config.toml
bias = "none"
init_std_up = 0.0433
batch_tokens = 131072
Each number is 128 + 24 x the weight over its row's rms, rounded and kept within 0 to 255. Layers, rows and columns count from 0. The size above them is the row's rms in percent of the matrix's.

# layer 5 MLP gate, 1728x512, rms 0.0445, rows 105-153, columns 128-191
size [ 96  98  98  97 102  99  94 102  97  99  96 101 103  96  95  96 100  95 101 109  96 104  98  99  92 110  99 101  91 101 101 102  99 101  92 105  98 102  99  97  94  99  96 110 100  97 102  98  96]
[[165 152 136 120 132 146 148 100 165 134  85 146  97 134 168  80 158 137 156 164 117 138 109 144 174 158 152 107 113 167 159 146 140 149 125 173 147 147 140 139 133  98 129 119 137 171 122 138 160 116  95 154 132 116 106 111 161 133 158 101 123 112 109 153]
 [132 116 160 136 125  80 167  73 119 150  78 136 161 105 106 110 135 153 134 140  85 153 111 115 124 135 131 109 180 151 113 140 160 139 104 124 132  74 111 147 116 116  58 143 109 126 144  98 141 157 130 107 122 158 108 127 155 112 116 134 133 178 146 119]
 [152 120 143 124 130  78 104 145 131 112  85  88 113  96 117 102 168 147 127 117 120  98 127 110 141 148 107 155 127 141 123 141 109 162 103 133  96 140 118 134 114 110 127 128 123 100 144 152 102 120 104 172 173 138 124 113  97 133 153 142 151 113 113 102]
 [146 134  98 131 127 158 114 126 174 102 167 121 154 115  90 113 117 141 143 166 123 142 145 160 138 160 111 145 117  94 148 133 129 136  83 161  99 153 149 150 110 163 115 168 137 118 165 120 116 142 156 122 149  92 139 181 118 174  88 114 110 134 133 138]
 [102 157 138 124 115 132 118 131  81 162 147 168  97 136 150  90 114 111 131  79 114 150  88 114 152 151 112 138 110 100 113 113 149  89  90 139 119 154 118 102 140  95 115 146 146 102 138 129 139 104 124 119 122  86 144 128 132 121 127 129 113 125 149 149]
 [101 135 114 128 134 143  79 171 119 136  98 159 134 148  87 102 136 145 105 154 133 140 117  93 111 156 132  92 157 120 108  92 114  97 120 129 134 135 182 136 102 118  87 167 119 127 126 129 121 114 132 179 152 158 148  74 135 135 147 109 170 112 110 134]
 [137  95 103 144 121 168  99 116  76 161  95 163 123  79 153 152 105 126 150 141 171 100 117 104 165 133 139 121 110 114 134 133 128 100 131 139  87 155 111 121 107  77 101 115 115 169 102  94 139 140 138  89 143 189 165 134 150 161 119 122 131 105 119 131]
 [129 112 144 146 112 124 123 130  98 104 125  95 143 142 121 108 120 180  97 145 135 101 124 148 125 116 142 139 111 132 138  87  94 102 152 152 148 179 119 129 125  60  93 146  93 123 200 158 150 119 136 134 122 140 172 142 137 153 135 113 111 134 105 140]
 [147 127 104 130 149 109 136 104 133 136 115 125 121 103 154 111 139 108 117 138 111 153 109 132 113 142 165 119 151 158 144 121 157 115  96 125 129 108 141 130 116  95 136 134 156 153 117 143 171 144  69 141 106 140 146 150 146 154 139 131 121 139 120 121]
 [109 123 166 149  99 150 156 148 121  59 156  94 139 106 132 138 116 134 105 126 136 117 107  94 156 146 132  97 112 133 143  97 148 136 129 113  82 136 145 136 136 127 125 131  73 125 119 124 136 131 158  97 135 148 102 149 153 133 182 139 125 114 144 132]
 [113 167  69  96 139  96 144 187  82 157 102 145 128 126 127 149 132 121 105 135 112 128 132 130 132 134 133 153 135 165 124  99 143 120 159 133  75 133 115 133 149 113 168 146 140 169  87 138 122 121 143 115  90 133 113 115 147 100  98 131 124 122 126 113]
 [112 167  83 160 132 143  78 148 147 125 107 136 121 122  56 110 131 118 124 111 118 129 116 134  90 129 148 121 162 120 144 122 160 115 169 165 117  78 141 167 127 172 113 133 139 164 122 161 126 165 107 109 111 111 146  98 168 105 139 126 107 120 130 139]
 [120 127 131 118 148 161 105 134  92 152 135 125 143 129 116 170  66  89 123 136  84  81 145 136 143 100 104 132 145 143  97 130 167 162  82 154 120 106  89 161 130 141 133 109  87 119 138 109 137 131 110 131 101 102  89 134 156 115 129 124 135 116 121  79]
 [132  88 169 129 119 117 125 113 149 127 120 138 101 170 145 111 137 186  95 121 126 114 131 129  92 101 130 141 113 146 134 128 121 171 135 151  52 166 132 118 128 125 141 128 138 135 112 165 107  94 113 156 111 135 154 142 107  97 146 109  99 100  90  40]
 [152  90 123  94 121 136 118 111 140 114 133 130 109 103 134 129  93 157 147 135 160  90  76  72  98 114 157 129 111 122 139 130  99 111 167 112 105  72  95 111 123 129  99 117 111 132 123 155 120  95 116  94 171 142 144 117 132  81 205 145  96 124 150 133]
 [125  92 172 212 168 108 146 100 173 112  95 107 184 161  88 106 109 102 140 126 102 106 166 111  82 138 154 142 133 125 104 102 137 117 116 118 158 116 140 132 131 145 154 133 109  92 159 120 126 135 149 153 161 167 126 105 108  80 159 136 104 157 163 118]
 [130 128 109 118 120 116  85 131 187 144 133 104 138 103 112 139 145 147 105 103  95 156 120 109 115 158 113 140 157 160 133 185  90 111 152 131  96 158 145 161 122 124 161 144 111 143 161 118 106  62 162 124 104 175 136 138 153 107 100  71 119 137 116 129]
 [ 87 103  79 135 112 128 139  71 122 122 134 154  98 137 144  81 115 120 133 161 138 169 131 141 135 128 134 119 124 132 126 104 113 115 127 126 103 123 111  99 132 139 146  63 111 129 105 125 141 105 144 133 134 103 148 124 123 144 150 148 153 150 129 142]
 [170  91 142  92 111 149 146 113 132 141 126 167 135 117 165 117 153  95 126 106 127 138  91 148  90 120 117 116 110 142 133 126 107 132 152 153 102 117 116 112 180 144 139 140 156 127 148 109  89 128 133 145 115 125 134  96 160 103 145  98 143 131 147 150]
 [123 126 166 123 179 182 145 120 104  93 149 104 103 119 126  51 164 176 164 122 151 120 123 161 112  94 119 107 155 135 124 110 112 167 110 141 156 159 163 116 145 132 122 122 135 143 146 115 108  82 112 210 135 165  94 162 144 145 123 127 129  92 116 114]
 [151  84 129 123 128 182 127  94 126 134  65 129 121 133 133 136 139 131 145 141 160 134 127 114 151 167 109 105 119 112 102 172 154 155 156 152  85 135 134 125 142 112 111 116 137 122 134 131 110 126  95 160 129 131 112  72 123 142 106 128 115 129 143 130]
 [136 124 145 129 146 126 130 116 149 116  86 193 178 142 132 144 111  91 139 146 126 130 100 128 150 106 103 123 107 108 113 101 108  83  64 103  67 105  90 149 159 138 121 102 125 155 116 131 117 115  98 129 128 116 116 153 153 153  99 111 157 130 132 187]
 [121 119 142 108 127 114 162 113 163 123 174 154 154 140  87 130  95 102 102 108 150 143 154  81 142 100 136 106 118 146 130 162 139 112 137  98 171 138 128 130 181  92 132  85 140  69 131 162 112 151  89 133 150 135 150 121 115 136 129  95 175 142 126 115]
 [122 136 134 130 119 112  93 149 116 126  88 114 151 106 162 152 139 117 128 159 124 155 129 119 120 126  89 122 154 161 161 142 115  87 129 110 173 146 143 136 124 110 128 123 127  96 147 111 105 130 127 160 103 128 108 101 124  95 127 160 125 137  91 112]
 [ 69 121 157 134  90 101 144 175 156 145 120  64 191 176 151 159  91  84 114 158 161 123 199 137  81 157  95  91 151 158 111 141 118 109 124 120 142 119 109 159 119 148 114  80 154 135 135 122 129 140 125 112 101  91 117 149 122 117 109 118 136 121 138 127]
 [131 110 104  70 152 125 125 114 144 118 124 157 157 108 103 134 118 112 126 111 104 153 131 112 119 116 120 136 127  87 117 115 126  90  91 145  95 115 120 153  91  84 157 103 115 105 146 108 162 135 106 150 163 137 124  86 176 145 123 127 126 126  91 107]
 [134  85 108 138  61 100 101 123 135 133  60 148 104 103 140 125 153 178 151  89 141 103 119 105 140 137 116  90 120  73 118 101  94 145 156 144 141 116  97 129 173 195 128 129 152 102  72 121 178 122 137 148  95 184  93 144 138 130 124 184  79 154 134 165]
 [117 140 146 131 127 110 152 159 165 152 127 140 111 156 134 137 123 163 143 136 104 150 107 121 104 163 108 157 131  84 112 126 167 142 128  94  82 104 165 103 147 121 105 126 138 112 137 138 134 104 106 169 156 125 111 128 143 122 141 134 117 141 147  92]
 [126 115 116 140  84 159 158  84 132 124 103  92 147 144 165 157 162 109 137 133 131 149 145 127 125 152  91 125 129 133 104 103  86 129 114 168 107 142 151 150 100 132 102 126 148 142 124  87 130 160 120 134 150 138 149 117 142 130 146 108 100 130 145 121]
 [176 126 110 130 123 113 145 117 102 136 132 134 145 124 124 133 147 180 142 120 111 146 135 119 107 150  97 148 126 145 108  92 104 109 142 146 127  86 145 114 105 134 108 119 131 164  98  97 115 116 178 114 118  91 123 161  85 127 123  98 137 162 144 139]
 [146 107 118 108 135 140 136 138 111 151 128 121 114 127 146 114 100 101 151 158 128 138 107 123 118 149 151 139 104 102 104 140 101  85 105 131  92  98 159 123 132 149 147 109 130 128  96 140 150 138 119 141 159 126  91 102 154 128 118 129 174 121  94  78]
 [130 127 116 128 170 161 128 167 143  66 126 111 184  85 107 162 190 135 145 126 110 145 111 121 133 115  97 134 111  97 102  92 123 115  97 146 113 146 151  56 170 165 145  74 126 141 121 135 116 128 106 146 111 134 158  82 150 140 137 135 103  99 108  78]
 [123 128 126 137 114 146 120 178 125 146 123 118  96 131 163 124 113 165  70 155 125 129 107 135 150 134 122 164 128 141  94 169 145 113 141  87 179 126 104 129 110 146 131 136 119  73 107 138 110 137 102 139 146 149 181 102 128 113 115 144 142 141 167 145]
 [131  88 112  97 142 127 125 152 137 189 127 126 101 126 110 150 144 107 140 112 174 140 133 100 130  93 123 137 107 135 130 121 133  90 117  97 198  93 107 131 108  44 109 142 150 131 135 131 103 150 126 176 151 141 170 103 130 122 102 112 178 150 116 142]
 [114 108 131 123 154 134 135 133 157 166 106 137 109  94 139 131 167 165 119 101 125 159 145 132 146 122 131 127 169 176 109 186 133 151 112  77 137 155 134  93 121 105 152 106  70 152 140 111  89 115 105 130  76 126 129 122 131 103 103 166 148 113 134  95]
 [162 146 165 133 117 140 170 163 150 135 138 121 114 142 121 141 123 112 139 137 124 123 129 164  98 116 132 121 147 114  96 151  97 131 151 152 143 147 100 140 121 107 129 116 125 119 133  96 143 162 107 110 141 117 127 157 158 120  96 155  76  99 134  74]
 [160 131 119 123 110 125 149 108 105 145 129 101 137 133  83 135 162 141 147 151 136  82 121 127 127  88 145 164  93 112 188 162 146 111 141 172 149 111 145 109 140 100  75 184 134 144 152 128 155  90 119 123 134 120 133 114 112 115 135 119 137 126 116 147]
 [108 138 134 128 124 173  86 121 155 107 133  77  96 108 130 120 102 109 119 141 119 164 116 144 109 111 123  64 135 126 128 140 121  77 158 130 128 103 123 118 132  79 157 122 128 131 159 143 138  93  88 141 138 143 171 138 161 114 141 166 171 136  91 155]
 [133 144 112 148 123 123 137 129 151 166 134 157 124 153 188 157 167  94 141 196 126 139 160 126 123 102 140 126 155 153 119 100 139 122 144 113  98 140 129  73 142 123 167 126  73 115 138 122 109 119 119 165 119 143 101 143 130 156 117 147  88 163 102  91]
 [129 129 119 141 114 145 154 113 154 114  99 125 119 105  93 128 100 111 129 162 119 123 145 123 125 152  99  95 111 143  92 119 149 122 167 120 159 110 132 121 146 134 121 101 152 112 136 127 122  74 108 130 159 118 111 111 185 133 144 152 155 154 161 134]
 [117  92 171 143 125 162 131  95 108 101 139 124 128 118 130 137 108 109  99 130 124 110 136 142 134 101 125 118 131 119 129 107 147 119 104 116 107  80 124  85 151 118 131 103 146 105 183 131 129 104 162 154 200 122 112 139 108 137 144 153 118 120 135 115]
 [145 140 140 140 140 113 139 123 151 156 132 155 132 111 142 119 121 101 137 127 107 114 137 147 125 109 124 137 109 207 110 155  92 139 140 124 119 167 144 150 130 118 130 105 130  86 155 137  65 120 115 145 140 139 113  88 150 121 101 117 133 125 119 122]
 [121 162 120 102 115 127 152 141 122 143  81 154 113 125 148 145 162  90 143 123 146 136  98 114  46 122 119  84 153 150 103 165 151 135 101 119 122 107 165  95 117 100 164  71 146 163 146 109  90  80 112 129 126 145 111 149 142 136 111 154 121 112 104 125]
 [149 136 141 111 153 105  95 130 118 159 109 139 138 126 118 113 118 148 157 109 130 132  76 139 152 105 138  68 109  83  98 118 115 115 128 111 116  89 119 117 133 161 143 110 122 152 107  85 164 147 133 110 149 105 114 102 137 117 116 171  98 124 129  91]
 [133  83 120 168 134 115 143 139 171 109 164 167 135 122 173 130  93 114  99 164 126 173 122 159 131 122  85 147 104 143 122 125 115 189 132 104 110 159 117 146 177 163 151 139 127 103 105 148 178 125 150 113 208 161 141 184 153 185 127 143 184 107 131 107]
 [ 90 103 152  79 123 154 140 135 125  96  99 137 145 131 100 129 118 119 115 127 116 124  75 165  68 148 106  98 128 136 144 121 109 185 105 119 172 117 116 154 127  97 140  84 151 133 113 139 120 125 158 165  75 158 120 174 157 130 115 170 161 131 138 144]
 [142 153 105 134 132  89 129 141 110 103 115 145 112 145 135 168 130 143 128  88 129 147 131 131 138 108 143 142 116 103 112 147 113 130 123 142 109 105 112 135 126 157 123 115 154 126 158 125 141 102 129 149 132 142 152 119 129 154 169 112 106 171 100 127]
 [104  83  99 136 132 147 142 157 174 138  82 110 152 120 127 130 135  92 124 102 143 137 138 112 111 128 125 182 120  97 146 128 134 118 123 159 146 111 135 145 135 111 148 149 109 100 158 119 127 104 158 115 134 132 170 123 139 114 134 121 124 115 166  89]
 [141 149 134 139 172 115 131 136 103 142  81 128 142 147 145 130  94 116 101 153 162 118 115  91 116 138 103 112 127 133 125 135 135 139 179  89 122 149  88 152 156 150 171 102 131 106 111 174 136 137 122 109 143 139 106 134 110 153 112 186 151 146 125 128]]